Part of a small language model's weights: a variant of Adam for these matrices.
Each number is 128 + 24 x the weight over its row's rms, rounded and kept within 0 to 255. Layers, rows and columns count from 0. Numbers have three digits each. The size before them is the row's rms in percent of the matrix's.

# up: layer 5 MLP up, 640x160, rms 0.0871, rows 470-498, columns 0-159
# down: layer 5 MLP down (transposed), 640x160, rms 0.0829, rows 470-497, columns 0-159
# gate: layer 5 MLP gate, 640x160, rms 0.0885, rows 471-498, columns 0-159
up470 097:152097123144102147178105131185103104106117120127128137111099110129162140153164122122142159135153111105139133138124119108124087131143115163124092115161165081109128156127118144138130103130162138121097130130105116173122159125121100151111136157173111132138114098108179138134121100083096144157134096115105130141120128098140137137142150100073111189112136101096135116093105141140073167148136148147160136116137144118125102086112152164109172146140132157136141159138077149107104161147158165
down470 096:130138121139080113185133153155117121110131121094121162089142127138135117143176148139153120129136166128114050146176127119143115152140116105126125151122165120099127153156138162141113098112160114130152149060127134126144108098087125127113130115118127121177126141098153168126118121097133168160090131103166101148118145088122159130145107096102114142129164104122077092149128141109073169116128115134079112103119147136115140129144099145150156134099144134144129114110113175115127118162094149
gate471 101:156165133177151124115140146129140125134122169114154084119108077119104130130185107149147143152120136101094106157100123188126128121160121111098124118132111133156116142143118147150123115086104142125179104107098107118144132125100128114104124157128096160119105171096132128129094146136067151120148090126150095136194088117141132149101138129156130181113126132115102171133112095150118152151126125108110145157164133129166088114114100149140154162121108101126160148104094099117086125122143108
up471 099:103081138139136103129127114089131153157111064134152154125171149097136084074129141103135114115171110126165129151089125111092136157104087109144154137167126121102140115129137156112161085130102156163123130150096123126119164172107093096147135124096096133150128126180112113093155113137125121116175118112132099137122104109162105138139155138142108083125171122178156122091145174157131136134096120143176130139113128130145133116165098129125118102165130117138102145138158096118134122114146124
down471 097:107119180124151151112091126145140128102126107148106127157124157165131129141092105127127134120073113159144118119165150105103147150147159161149159112171162133113116132123123085103141120163149108145084126184148164111127102130083168121134127090148149121141130109124130120083134142115155112161104122128107157138071154128127114160133115137127146108133136132120149117158101178086133093131107098165156116114115102151105113143077114127096107102182121171150138114092159118115148122121088163
gate472 099:145122106131157145113165123149089129148102109113095137118170142136147166154127081102099164133138144133139148132099123117124134160125105129097134140184143105121114111132137146103123108145136088099112115130164158097105073103114154159195132123161056132148121103095110108143111156113149148140134090135178171110116092130097118118135104126150086097156153109129119157120100167136132109129126130148164115132138102114104113131167179116126095149138129137147087095109145100108093147121105149
up472 100:122140177108114130142083109097118111119144138108155091120114084111124099123141154172144103085133116137145133128153162109136119118140110148095137114102176148130105144131102115134152147099167114141116128106114099101114175097142175116113136164147095125108146113110119126134142122122123122101094132163102136156152166155123155106137168152089135117062127155097134131157129104158134108130152141143126112133084123170137142101098103181155167151161130113092146171117115155168131142181158150
down472 099:095103133116175150122126094139136089144095101117174133119152102129172161126105119096099143153125176131114120127108117183140133175127141134128134136143109090130128111110129130122163109144121102120122143109177135140163123113165126150122112118134080064139116143151127123119134137108123193116161131137182110155111130108136079118145110087100103159149122147103161111115153151136108130140132118147121074136166133109176141149115115107117088147121139117177070093118156108108130134106121152
gate473 103:136181132106163103113129125134168098115119138122098125072150100138137122156104099090111130128129151107141113121141141111139181119105152141123160116127106120157101123101134136162139111072154094139122097146101155145141138154101083167148123107132130120157135109113102159126151176117108102121112090144135138159126156123120113152109126111096192174093121100127163117135107143129131098068195147099121129130107153121094105083159107144114116105130081114118116101129160143096127134108111130
up473 101:115069165120120142139123096164082119151152145119138108162140147152157158151148141152099140156110116092121159059095135138104119141142110139137127140082131086083099135142119067123134147127144142107126083143130145096089104135149162124087154124124139162139183094146162120166122115123141138135141162140132115143125148146096189115107120162132105081121094113141120127097124141128123125134131136138098135118138128109085107169117106116189126125141119158153095113117101155137142145115154138
down473 100:100088111145145125150133144126105090084190128113164114124176113127168145108151132148102151135110115106125156129069151150109140164124131088103137135084108079152115153132092113121123152115139143125121121086132172091110137120123117104127178127139123134144124106114147148120129145125113115142125148145096144143144161145146170130108140094148112109139111148116154147102108136118116138124161144151093121104102103106156155169093103137130122126190189118177118086093109152170127124115156095
gate474 091:095097132153127081164118120140094126126110108127152154108113140136147109159099102084118109115127123137131104151101093134155132195128128113121109125170174095138148085099116122125136150101140153134180140128162145113136170119164146109122133108097116118101108164093174118152151120094180144142140086091147132179148129123104106129142093136110079128154151118129110115141151127118097190133140146169141114130167105109181122143110109160140121151130143126144162088150113128108110134125104130
up474 091:136130135139128135118167118118183108120119122170117085188153122132109144138166144140125171120147131102110115172110141097126144099084101154099126112148114147130134108125124157145126093101112137146092111137118125128110103146120070110123062087084171123135140104120086164142116124160153137097177168094135136138134130115119154071132104121154131131141108142165113139136142120137187084126131093151128116124141139135146155099104103110126100107086119136104103154092141121143113112095141161
down474 096:130163137123110132148127132119137116127134084115131148146120134147119136144120175127153116125144204135147159131114139106158120102120118101106107147151147150101114088136142130155160108122155130136148145000112155135132131113138091125155120080097123152193159105100157129134142117162137138142149135128134120120097121119189114105124095154103120119110136087113104153152148132081134117123099135117133140146136148123139138139106136115107136132110134101112151089123139098129110127125140124
gate475 094:119068115147162195118117163111130139129122142125104122099113089133121138101131143166147135109188114179097135182129133142122137171138143127111110127125112155151133119091133147142141093133133133132127161120113049099131108133122104105149160089113137150126076149107174124165135154141104119154126107098142128133113150137130149181107129144150110077113142085145125164139117138132163121107158161118154136121175114120112109116132163113135099110121109128124102120118081178107114118150144127
up475 093:118133126164122151095148102169177086099105150110135145120143159130169134162119138105113110131119103107114148126126141138130130141118113199109129142126100148091115112158150132123112122130114118091122150120118126122137143152167165180121187182154098135144171123124130123088112171120114104123096144103160124112106127120181107156097113133124116182135080151122084120122143156112147126141097112104151114112150133110173167124144117149122137145055137111091127091161114140138137118136138118
down475 093:139148149113146137132140107154145157132150143095131133146137118148134117096124144144098088119122142134092086114119114116149115170154100148126103140130091139138139126161112142099136097093136167100153110053122098134189174142115104137128160103140114143145125144114143115149076202111120129151134118106127100157129153117071070110131132107122166127134096093125124125109132143119170127107176132134139131140163122148157102151171148106135129159134115121075131099102099152087119102140148133
gate476 102:099144138126093121080172123135125120120138157138150095137100180120108139126138104111121158097112112083093125148120122138155137126075114130168143128155169118151180107139129120129130133127128106129168117126158123099133137120112158116116110155113144075133134115133130109167132119105125126133172168116127119085095164129118148088107151138218143132094111095164137119148134114155147141141082112128088128168123080077142173113117123134112122144103141140163165167134101122134146115105116132
up476 101:151168129106152125136087092110119162149093142141149130148131160124124134136178156113113127109101126105133126093140152099151111115097101147163093146106152122137148125160141178147107146114158161103095115119190100116131132147166155122091115105123180110125099133154172119080127125143136134126088157082111140126117133146136040120120121120117112123122149110131124123120101112167126139124166182129129096102134143120147124142089126094138125157099109143132106159088098143122136099162089129
down476 101:129142143131143143149090090094144125162079141097164106137122134104157113115101145079142121175127176118153118138185136115102110119129125151125135162116154078144109132141171134145099166118138133118115113094158109145100108126145102135134127102127151131141126101127122154094113147130117135131113151130087152132139114137157074152108108116137151088123126159125129118128120134116089124106141173144181089111113190131173114119132098132121122105148111115076096133087154146157171108187120109
gate477 121:130157117156165150134167103127102109154102165124134136118128084097106156139158126148163100109174109115150164113183103122114188103123115157126125112137124102161155121074112141132125084149143122135121142125114111151141137132137164109161145113090078122136143163091098122098100135134115129136151111094160109132124136134111145113140133071121178148134143184174129101138104139140128112103097104125137135124124126111126136088160135156128120102120083106161134107125108160159142077105175122
up477 121:163180134088123148124116156100127097118141088104169119144168146099147156078144127169096133120133104136134151157110088123088109123125088123139131117145140163145110123148137090129133147080129075118132146136160111098149144135102178140143124118125115118146151120096079090148123091134100166088108121137103152112102127164109125142153111167098129122145123124121136120105135127127121083111146108114129149125141119102158154121136101127209128140176150120114140149152145124101080159170125130
down477 118:149131125113127138101112160108130088084165095117151151114163155101152142059127129165121120144175030157132155146092150143083088126120084114139145084146124166146141117146152126139113184112116080126143158060137142108137104154122151138141112141121145108136139134116128119140170110152105133085112127140102157119117101137142110140113122157130133101122113106119108132099117106121130128106144109128108151116141123120146152110108125112191119121170146121106149144148157137105122121128154139
gate478 109:112141114156188090123136130117092128145159144159124118130159099140130100104125128169124109118106124115118153128150134127161128147102139086112124108147114141136087114100105108173106154120126152127115120127128094097146112153087130166133165111140169113109099137101107121126104177107148184117120133154128137136112095108157154139103107131170145139172143117154098159135199087118127130144127106106129122105151129151108124187105142136130097110132058099159107166156166094112116155136128114
up478 106:129128137127089143127101099100115097140123133160084133132162128146144141104128119102117133154132125111103161175151112124136088152140124150141130140163141117101108152107139119142191088141157143133147160135137129086138122135154121090104090085111120123118140114113140127159099153162127108164098099091151180172182139103111079144132113162103147150082180125116141101110097082134126150163115077151128126099146141169125138094138110148108112120100122095152104157147161107139154126134123125
down478 105:121128140159149133115112115102151102150124101155142128111126155165162128128135124146102161166110103064125142129143111115149122152106120159122164105137087140153151106150114124116131095156160095117138161153142137174126152105120124140125071089105173135101138081099129140143160133120118145139112091169163197127098158123122101130119121146102083111100059111115121129141117137152097129122117101150122147166135144170135135069171140151111126110105080104143140151138144134132116135105112117
gate479 087:133118123101092121105119150132150175108146129083150137140181121104144148115090153124133126137162120133116114091090168135128166126117133170155158122118136099135096192123123150178176136109108141125112162128099154114144169161138171120159130123092119133152122146108125151097108145112151109121126137115170151071145128113124122163108138123110122143166121149174158137141098140114137127111117139185102117177128071090127117083169170105137106136141143139116105137140105097128132104118121145
up479 091:174127106119139141172134135135099106151125130081105110075109143142132145139120127097146193174100150150137151125139126119149126111095073107124100112102083171151119114118156151145158151134143132090139118125164098166154074130068122119112122149163129106135144088120147102128122153153144130152178173118110125142129164147175148103098141167147165089135147142133166141152148131110131119136130112087108081126130152151107132124142114122161127125158126114095170123147127112132128133132126151
down479 092:109103128120157123118136117140112113116139090150111103147162115139122138088121139103149122175132038115131106124172176127141166140098165135154134120107128109092125157125166143117188114140118103133127105144105081145094120125143122120118138109155167167112120153165100133056107144122156130136149126132134115141146131096110111136133115138111151144126144125156120085162158134125157125108098140140177145121139099108169148158124114105143110138086113139044142136153124136115119114106107108
gate480 100:117109193104149153115131133151131122132089178108170116093139090140168095139149139163103124143113082102177127120115117154126130148131137108112151128151146122126111159110151076088140118164136089130094100138154124106150124147123171111141116121121096142133117136132114103147128111126155119138141120137126165132142125148163121150145065156138113100089111125160077146123168129103095097176112123134089067108089103133119113126106109077111163138143165140154145132112131129112103137102106135
up480 101:152083164108127148108112120173098107134108139085169104089154080174165138081132162134121123140130104120178105131136188119149139115154129109117128151134177125093130157137156071107156146173093107121106118120143094126146147123144167119145094140135101117147129132124098108140128109125134128087133149132100129144164086130145117163154108133122110094135128144175119133128124110086113118148115138111095106103133139121102115175122090115123125185133177135157143144128159131132100146134090128
down480 101:136148133119154141107119110130115111109109104124129123155157114142103121156146140147138127127142152126108152110128096100141113195168112150098123131115105142119123121133134090126133125139131119090123163255152118142158137138147141112161107158115126194131093133128116138112117133137121116093123102126137109121120130123110131137129150140113136115119113101107162153124107142157114160147116116136152099109130128145133144115112095149133110143121129109162090113135111114108138116117112152
gate481 095:147128117104145161137146112122163150124185121149140127092135169142121158088107159146129155127127123163161169114091106115154103122080135140093088112111148122120127103148132095089103146163099115142146135142130119118165130131099146137112119146128118143137126105140117133113149126127100127096056087097136142074162154129145105138125125166135117126148112112105145175135108108125140120175114092113123135111078115178142160161096098151149093109171108113127170127136132165086164130143145156
up481 097:127136138152136123102125126139096144113104093095103131138149132131111121136121141080144165156130135112145143139151099177131152138123129118118118158090140098120138113092089070147110131101073114089141135128130056129187126136124164182125121154137071140158147120102123161131088112132130137122118114134116123125148158094110110124123105091088122154107159165130097133147124131131152124123095092122101115154172132116105132149160129149127106151120088124138123158122153147160162087084187150
down481 095:145110132129135132121160123131114140143146123117097111121132179126109179149120157126142109153136063145140152110107105119124080107094114121123133114151135145115159130110151152114140137136122128113101118249122135122111130139099155143124134121123131141101099117160133134135140129146122082117125079122097136126116148149175117135157156171126111135120100127107135155121120121159124110124100116119129118114128106172109120100098111160132095159106098153120152121147119119063101193156157190
gate482 104:180176186163130141147147133124110161101130126197093111132133113108142154136122143145139119148151138148107135168137109138136130087156110110064156117093082132092151124128156126115149136092100123135115146125085117130140170123112103160108133129122169158101110143106132152089137145143107093108118153119133132126142096090107133136120125142130116125107119085114093179125111097136135122106101152105128166104133100126148099159103117134122138165154093114117150116123092167120180122135187131
up482 103:145188150167150109112139092099113181122119160162163104120121145106124150116159136146160091101124127161077117151146170169133131110148096130106130132118096145112133151140159109075142114125077107133114107119097140109093155108161151142147122149144126147113134128118171125103142122134133121129153167130153102146132122074095135111125097120138120105093093085110111148140077089163162143140137120125104160088134095111131084160141109137132129168117142121113143154121088143120149115157163133
down482 103:127137142159122138138128127132122115099113090169126113137143099112106104075118155124130120135140107148110144139161121122113119116164137121108143114104103144140122160114161112126149131071115110133107123255116148151131173138115119176113136136142136175091117138092148150096116131138125124118113121130113100119147119128065098130103091139141090143106125122139088136139135120149127135111142127131109149102116115144178152129127096168135115148127110152102138115128116150106168136158168135
gate483 104:136130096134128097123145119143155123093092100122176137138155104113144153137162093093108170146145123142118129157109113114143130173135146148122130153070156114134117122149107129078144091113124142124082109171091105168108122173108108132110120134092115132110123154146131166111127140095155120126139080118088113109139165138150136161095101149135166103142109132131155113089123168143069109159170127103079138089127121106136106121119149140121128179135126090137077131136090121125147121098138146
up483 107:157134154069173102131147106138118099135144128109173113126150108121126181154143123124092164138101129109110103173101144132190123148143121128145119096128127144134148181164096133121093117079119122105082113115109087155132132121134118189132131145124146137141121124129128123130107105161099086102091135133112085106165130126160171135154142124098164085138146111145142118138121162149076109104139112144090158148110118117145118134136156122109113160145122109130136071156150103102122159124152145
down483 106:106116133127148100148149134093126117139112127157081137113128153135150121165109123134157163150126158126106123118161111134128064118137130116132158135104137103105119139120169121151130113122135120141167110255138134109142120121128071121105097104106132129103119091112126114088150105095126149121145113141128141124175120137128105139132127104135140127119151148123126117121164114134102144130150107126148067148093157142159131134094139135126115148150155155147105145099086107139171125128127148
gate484 106:097086118075144105118138110109135140125111150099138160123132137123076141153129105126128129182131123148110124160138116103109130072136135087106117126131101166127161147129123088115167105068123077134125094128106138130149135152137100139132155136135145091158156091150171109149138144112091138101157162111145129165092088095092131135102151112172118131165137111107111122053135117147134137144094135132154135118131114148152146127088132147109125083140125129136145129171141184117151112118161131
up484 098:111076105104118109113155155151121120127136102134181167136133132155128115149122129154094144111134088172110116158122083145133114134112153130136122133177086118157169082106095122092145125107152106121113129116151103132093159136122126109133144102096123103130103105111110100156129168115141136138148126135134142109074074083140169110118099133171141131108160135161078175147148156169148187168138114128113121157139137124143143118092119146129097131093102148112140114157137128113105110101124090
down484 106:086109123118104142144134137145123065153142123147143127149101135165111109145123150142127099108149000119139126111103119114145144137168145146121082106128112119151108079124084102125137116126122131137081122111106123148154137128137121116113148135104136136157141136142101114143110137112120101127127090132149124139116117098143128146131107160148117137128131172171124098149147104120138164185154118155116127147145121123123132174098178130102134184136118152145104146157079163125116135109113134
gate485 105:121126133096153082150135126100119109127127134140144146141125129137144174097119127122157097134157107167152168118110104119186146134112184132111164110150128164114151121119120145099156098137117122143125139115130135084132108133099138093116141171128134105133189174098163105110127124106195103120105124130116113116136144112121127149127129136151133056086094117129118148184115108171107195101094153126083146107150145144134126111125112139100110166112127128128168147115152134093114113134137102
up485 106:182115107145148153182153122118117108145148141148167133142131080147112102098126135159132077105108130157101138135108112133121113149093167096105145136127138172143149123135098103128178135148160126137097097140152120145127133098105126113125166120076143095113105147141170127106141108100137099062132180195144152147111154122122129097140092140154101111117122139155122128180095150126127105149138131160098136089123084123111116125117108108114139103100079136130097158147113123126119121135117151
down485 107:098091167113160110128125138125152124084137131147126114136117127097166134076148091133096110149148187183144133151145123128095123138141149168130112151108142146136110104110153139117101086125129122142139135125154157118137113197073119123152116140136132137080143116085118158139100172145165087155136060135111120084101131120090153140074123120121127125123141111121130162154161130108145155129126088134132096129135137127152125117138092138140125143124132138057133118119141176116133120103131092
gate486 089:144146142145135116121126118132137111134130150129152144113126113088146165127121110174164117100151140131158125158119167086177124153161145131079103135115121099174114123143125125115120129112138142159110109103137123110114156136149140020125179149118133157112141134150138084116184111118106110155152146145133135135103142109097136076099089121111121117167108150126129139159164138103119127159155113127134139105092117144098120184142162118159122128099088090142103154103149127129106134125083119
up486 089:124160141149118137109150126070122119157139103134096133147092131139122089103166086118094141114087124098127101147147108142106100133142090099146130154162185126127156145115176162080097122137131149147083126140118091152123141141121110090127155112102085101150128172091147119135180136121129116127131101087106158120142139126121112135156125137116162150118151128132178115160153182155114111128098113168160150157156130169126161122114116132107150120086115100132104115138123181154120130121110125
down486 092:151166109148122105120133113134155152094118126121156126119144156124133125125139126139118171154124126089126109120138125122143137113082109138125170159143178133100160155096115168094113144150113139128097118176122090146085149152153138141077143158148140071029132133114121095117101125159127126119111105135129150170120124115176141086158118140112114130118120150149141104119140147147115101148103106116149110131109080147132125110158152159129102126074120106065143143164132165114139125119104124
gate487 102:117116116121128175126114152134105136147124097118178113095095119143128121135113136135184153105125129171113152135109092114084157088099090067097102123116148125111160110110128139168132064154117164140119091129137113156153121086152107156138109137131110118117096113123128163108091138101164166154113144132143129173118130102129143120134084149110128145072124170147146148156138134105155118163122152153127110106155121128098140142101149121119119151138123116129120133136172149146190126151172164
up487 102:152197110149132120107141137113106100119121180122165136096156133110172122142121139131136133150164138095119118084123121103097136105132114118112102098125122113134115157156135130130114163113107142100076149116126151125122085114110091163135113125152106113154144143128157134121141119102139113098072179161098149147141073109151172179159138166104100174148109173132147145145095134118134118140101122119134133138136190159165115116105112102113119090150149122098135122117169119154156145145141111
down487 101:102160113140142125125131102114144094122161146093124150144140102092151143114143121107085175159123167091134068121127117141105131182138144183116086177155109155132137161137129098106147152118118125124130166193114121128123115106100127114103135112155126109117146138137119101144128114175085101105149108143124150112136098134149126115112187117148125136119099098146114129102146122127086115109153124130156143131111159122150062120169075154125106150166160148133159168137137118123103125101111120
gate488 105:100154138154120162127107070117152128107116116115096150159158137150125156129131137169087139118135128160097102140150155102134123096125137160116166112112068144170083173146120117124138129112149127142144097104104100096130135130108093170153102157072101109132108092113103122073166122145125101176110146132102123161118118143129111144139107142118161127097082120128141110128138145160143158111118080132094121115157107141122123104118141156126169149174149141125135109138161160112161121167117095
up488 105:094111146166122120161148155169172113103112179106138159135146094122159133129120093102088161109124118114127120171135130140097154125168118145100132135094127133128134156099111150145127125153057119126147128141088068112122152172125120140120162097126079139152133117114083139107131147121117140117121098103106108134153113152184129149133178141068163096096121116157143141107132088135128143131147119125153141098177104118160107114123116163125134113115155138126115109138126145175124155162140112
down488 104:136099136163140110112136147157135140143110147146143137133122149160077130194103143122100153142127071115158143144113089136093111138120145117154151164125139174144074159109066113137120134113129131136128153183100157147125112149115132112097099101090134155135138117154097109091123120090104119148109124120122092132152081179129136134094098115116192125147099123149134163125132146145102142127139117152083156124106150101087147114147137124138124151113115157096089106092153148144144141148102141
gate489 100:127091138119116169121139166124163158132128119155102121129132147141155140128132147151138131155124143110172144110151104090167146178095130130118100101161173153130085100091146116153104121140133105119112095134176100085141150158185101120094134166063112111131159111132145114115134090111117156141150123149122150115133116135142100117129112118157130099125095125036137105130112110154109159094115127098116109151116146140104113111103107143131159096121119114104136130157140112171149168123134090
up489 100:155113159106123101122095121114057109103100133086136158155143123155087121099120125117087121136113153137111135102114142122105124148103146092147135142151120094115190142133105122094143135135134162133145078139120156167125104118107112119118120068092132123113093128138124155093127135170146120120127098183118154091157134151130182118134099163134141134139177165174154136145131154140156075148137133136121120131109128165121115132123119103119111140154142137158173115117154113136073107099116158
down489 100:116126152137157157115091120121127098115110114140155130135117104120071155105129130126111132099133143120100114191110125191132099082128156124122121122089119123145146122120146128111148115121086128150155097036122158132127122137113131144155108129166092149146126134111133161117158155158135161100137085099131162159115132122140132140075144153104122177134101138149124132127172152111123097105121165146131157098141104081169153145122107125102126141139154108154123118116083159099149105164123166
gate490 087:158145143169101106136113167083133126106161146125171128125074125150138142093056116123117121122072140136110133134122085096127150159149099136091125163146153162121174095128113153152123149109080126138170100149129136168121124146112142099129091108152129109131155123139161103125109147085133148125102103147130133149122145109112143155075146139129147122113122087147161119136124095110102112145112136159146123158127090160134132103104138107107140144133133185110092117156128088095154120090120149
up490 087:157158118127105120071126159091117122152175141101099148098095132134145100130137146157141103151114118105126100131125135150121126111130112103171093112141156121156117139146105098141092130135130148130180122135182135153133102105113120055145091110085124123132168130113092115114129082108133104145127105139157152134104121153105148104083119158108128129156108058151135148164137123138120139139119105091109171129126119151114127114163110111100100135161121133151167152121138150098056142136113138
down490 088:103115156108106119143147144141127138135109105149123129123178130169087083157134111089139118138127088120076074107117142122131148135124160104146151143145133125124114117129100168131121102129150132107137104191112155134130123140121122123089104109127109107087147136138118144072106118060147115135183149140147138142138116183112141126159129069137127138143106164164098133133140131133107153116142130163105067129122119123132126133127134173111147111130158127177119154083100134081156131142140177
gate491 103:137140129137158119100125103084132114128147115144098117203165159107155119117108122078085140152124106122123115159127151136151119147111146103129093130138170126116089108119119127123178140089110124108101087119127086095125139131115152116156112125123104136125125113121118143090138103127110141094141139110150128155179159125127139146131117168134096094098155168159163144159123102188107119147157193137065127092126151126150110140130104126116101170155126126159119163122100143106133125100104099
up491 103:084129148104107161108143094138120095123119094129109117156126117102131159140168090086102086158131125106137119123123119140176121110127122089087135130115130129131123111156110143106131120097157140122123114120110058112137106151158175093132160203114140137136107162148172157106127149116123068116106090113135133138124153128130147181129154095147100104138153126150152131144109117134081099151120138114154155129112091107129121140152144158175117167159128121162080130107161146125130130132098125
down491 108:084152130116137112114139112100108143090144115130121098147125134104125123137090142130112128120124149106115117163168154147180113150122138138100128143112084142090150130131147121099141179104132139116156119213143112126135110102131116139106130091131112100152154118148106122109135136129125108108115127112142117148133165144099138163138139089086134111154124104151119119119114116134080095154106137147136169097146110116157154169129143147151143162184142129243109139137101142139154128105133096
gate492 094:117138140098150150122105136110115135136112145127097175136119138119091119148152103128124083133135111119107117172125127129078131125118116151139155137145169079092162146160114120109114091108138118097094120110107130156152160106131103155152099106115160131102187135146161081121161160126122133129135128087130106119133080145083116147122108072143107147165117046127113124160173138163137167136152129104139122157135108127131146145137164123149118174134145142129130094159147126151114136123149072
up492 094:129104119144167159146150117137116080093074125105089158150148130136107127132113116094130133137118115127131129119093105071118117099128149186138113151127146154181137146085147156096125115169112147108115153126101149112138111152115164129125160102116123130161156147117117135163129121114145102093122144141132161121122105091124142101127148151145109087151074110109116082181145089116147145095132147114119165146132137152127115151166127139107070148125153077165104109150135117122169095125156137
down492 098:100137122100137143128122126147098144120107106122100142133062144137113105084131073155133107141128041106153108138113087110123170121142127158135128122135152123098144105144113111123161118159152135131114168054120120145137180102155111128142133143123142129137135101124143095112176140147105138131128156102130112110110108143069140133129123122129079155139148067148138128143146141143148176157173122116098129145090140132142150153163101142115134152163126144114116115176124139144108124146117083
gate493 092:128115121152143155160116129151145158104136148138132161084136108108119149093133118125151129133130124151139131123133152144135120128155141111161136131106127136147160091155088167148121117125123125165134122115133129136131075114139128151105140153133171189119155088131083109154169120124039107164141072113094108111166139127126133166104123126100120122155137152084126147099189147122148083143150094100174149146173124106161120118119147125137162101097139118083150138117101135140150135160115120
up493 091:143139133141121135139092161137098090117095147096119105135089122086131105162157163100103132110133119119119146173112137120070155101130114121143123137157173141151092110117131120112132058128131121141107138147146147118141107146127122113104105088138131163157136122150106123159144177160089131175105138123113101149126148121118088097143120151135121111089160141095122143112138166119167138117172132155159116115183138111185134125152091086149082124148120098130175107160133111156103133143138131
down493 093:102109130162122145114106127125154111112114146134113147091148105145155102143092145128126102149152111135086177131134153128106167130130167138130135148120123094100137136116132106168112139142090123121124127228141132139136124122087134133113107098142058122097149125135174125141119149111143131147133091097102127140148147106133161154114144138112155126140127126146160092113114093124150112152086113130131090145119084130160131106152116115101123157110114133221136124131169159097139144082140141
gate494 105:126103205099157132137129131157132094118162166141144126126092135129124139120125104146086110079123162098135124112133126121117128130140166154146136092184096092125120106131129140098119136115120143184162125124122070157110151119153104096166153132125168114139093155114142098144124130130151130140140134137097085116158106159113213133130145105129114117118096077184131112147110152103133120100122155171165112120137132105118125103105140190116113117137144126132145144115115113158148135128119135
up494 105:173101117132146150137165142086119145144111117109139098135094134149115099149110131132174105125148161134151146196146149195139119128136109136096151151120114076113132089152112093150099090120089144151119150121115108131164137137143098185074132181156092106129138091147145122136102134124095101136139156143110151102100142116134106121103152123118157120143159128094132127149161144120150127149131167112074136136090139115123159133110163117118111126157123158121165128155115157160146169136129117
down494 103:113131134128114097148117145156116127148178173143118101119158138116094170064133124145112138123083118130137091114180097131090160151122141133150119109162078104111111128107124144118135135096111139129132105047103118147125102133133119096128139128116128105135101139139167132137153167163143149141172138172134094135146167110114147111155114168094135147122113128156159132113133082101132118138113120141153174152178130142099117139141136143152124084125103085083109105147140100111120093135108152
gate495 098:135116150147107154074078119085116111158111103107105118121114120108103125131132139149156061102149114160118163130178101134125152099103136132139120097124108114108109114119109085161092139074137148117105148130120156161107138119179138155153134141115146173129161140133113098114141116156133170177118121129125129085108144120139144101123172132127149103161134112123109112149124178109099110164150096102087162114157132110094141097157139106139139142130104112117130188155154143154135155153135134
up495 099:142086148112117074114122089169139129129123163170107144121080153137127129149107088097157129117088147140144106118156120125102132101100138102160144162139096115134086210165168114100134112120121155092168138102141141149157118111136142118090138175139146112115163125122138144107137084143117117133171147154113140147090113090138164148122143123119146126121087094153100145136113121132151143122146150109138147119102131116127144101134165099102099125168079145132147177154119102117117108146128105
down495 099:112153125121153079142111098130114124095185141131119149122110133105101124148109136104152146134110162065137111120174141121136173151131170145141103145122103078140082105115151125139164104134114132110190130092109126136140113102147114113111153132099163067135163106125154171119119120110143114105146129155103090108146140127147173136113103137141132129101135125182140104129139112153177111141131145132131159136113136118144166133106116139142125131130092150119083130110116121156083150145184075
gate496 096:116173128117116114138106115142142112074127144117100112167119136122134107141104149140130124148082083131146146125096117110138106137110107103160120112107125079116095128147155129110172114124093102149130151129125117129163112129162141151084145120166144124160103120177124143139144159131133137109098143076124170145177118105128103120100131125104148134093126155123134131126147086159099143108200101165098143146194115138096191128092097163145107119126117152123144108144097101119143135163138144
up496 099:140084103141117161140112122160113149133113119132125150095136138099207131092183061112119109146129150120122158121127125100111101127161139129172120141100131137112089141102124138113148145169117133129140108113146108199118119138163108081166122144122133115124119091129062118129146152092172131139149090171114112136151152099161149105128133105093097105121105102099146104128093124099128122131131136118157130131121097122128180115127128177123134108126125171150118133162136129109162128108105103
down496 095:147103151160169165121135152122119109143163112126119129131112189154108127142116117156148094131127150142116127109115135146126111096153121144176121152082135129117080097139101121124097128106107113151120104103125142107150111116111147153123161116157104139141115174164164156125097134166094123167113170105129158130159125113085130092118083130094143130112138184126121126077171111108088131107166110186109110141123069141130146120118170124115114085142136124116158082154121100108135121134137136
gate497 099:125157112179145151120121105122160107134163138127103148163105108173100077127153139148134154116144116132131140151171148134097121114129180089128084143153164124128100100125126123116135149096136160138125146127135063112119150099168088118123172162140162138109128113126135123139159138115119118140120143095125104168193093083136099141146133124105116101071119152124150131139142129145163137125132167135127165152182128105103143143102095138109147181104147135119111131144127115108109085162135098
up497 101:069201136106127129160172165165121119152101122170131109159083130104146121134162154086136103088149118134129126111111092163143119117155117105160150086115121079120139107115125130142108127135135109140149091133141142153152131121112121110153129123105101145118136136102167151133131115100072128120112165167140118122124147134131126168112069133097129149089144126139120131123088110152142162133119147132124133080124131133106104083125157128161128124147131135125173145122176167160153104101179132
down497 096:101121126116171126139110115171138057150102150123135099164116110137130117150103125103139158166101159144163159124179114096116148128142183109156134128122123104120148114077133088139129130084138129150117110068159070097108145117146124116134125155079108136143111140129136136092136163093139112145107155109154126131138111082144151163146154143092115121124153124101111126144098109172120116141111143106113145144160128127114103176116133147104147185111114129072130153121118152151137098147131128
gate498 088:146129074115137090143147108123143120145161129145161125113099106112108089184136093130127087118081123101124138125127155076131133111104140102108148145132092129119121127182169121138152120102136154095111127121128140114146118097121155130152112156121093150105112113115108131152162130152081129162138161161180115136126143147128155156122140166162120132146137153124107121124139095084129116139157143085089112147158113099121121095134142126070166140153161109125124069169121153153173150104151152
up498 088:136146116128109125110106137107197129091107107108104085138140164130158109112111107130163158147102117146116106112112144113152154109103137170141154103113152090152155165124161098096129109117135120151160135121103131111128101128081095141142128137126107107133151144136136133147100105093159078107156124107129164143095126119099114130108168084107133101117082111139110148186182129155109127130096149142150171136126171154128097149116160109125108146106106113123149105118163146105108078083109112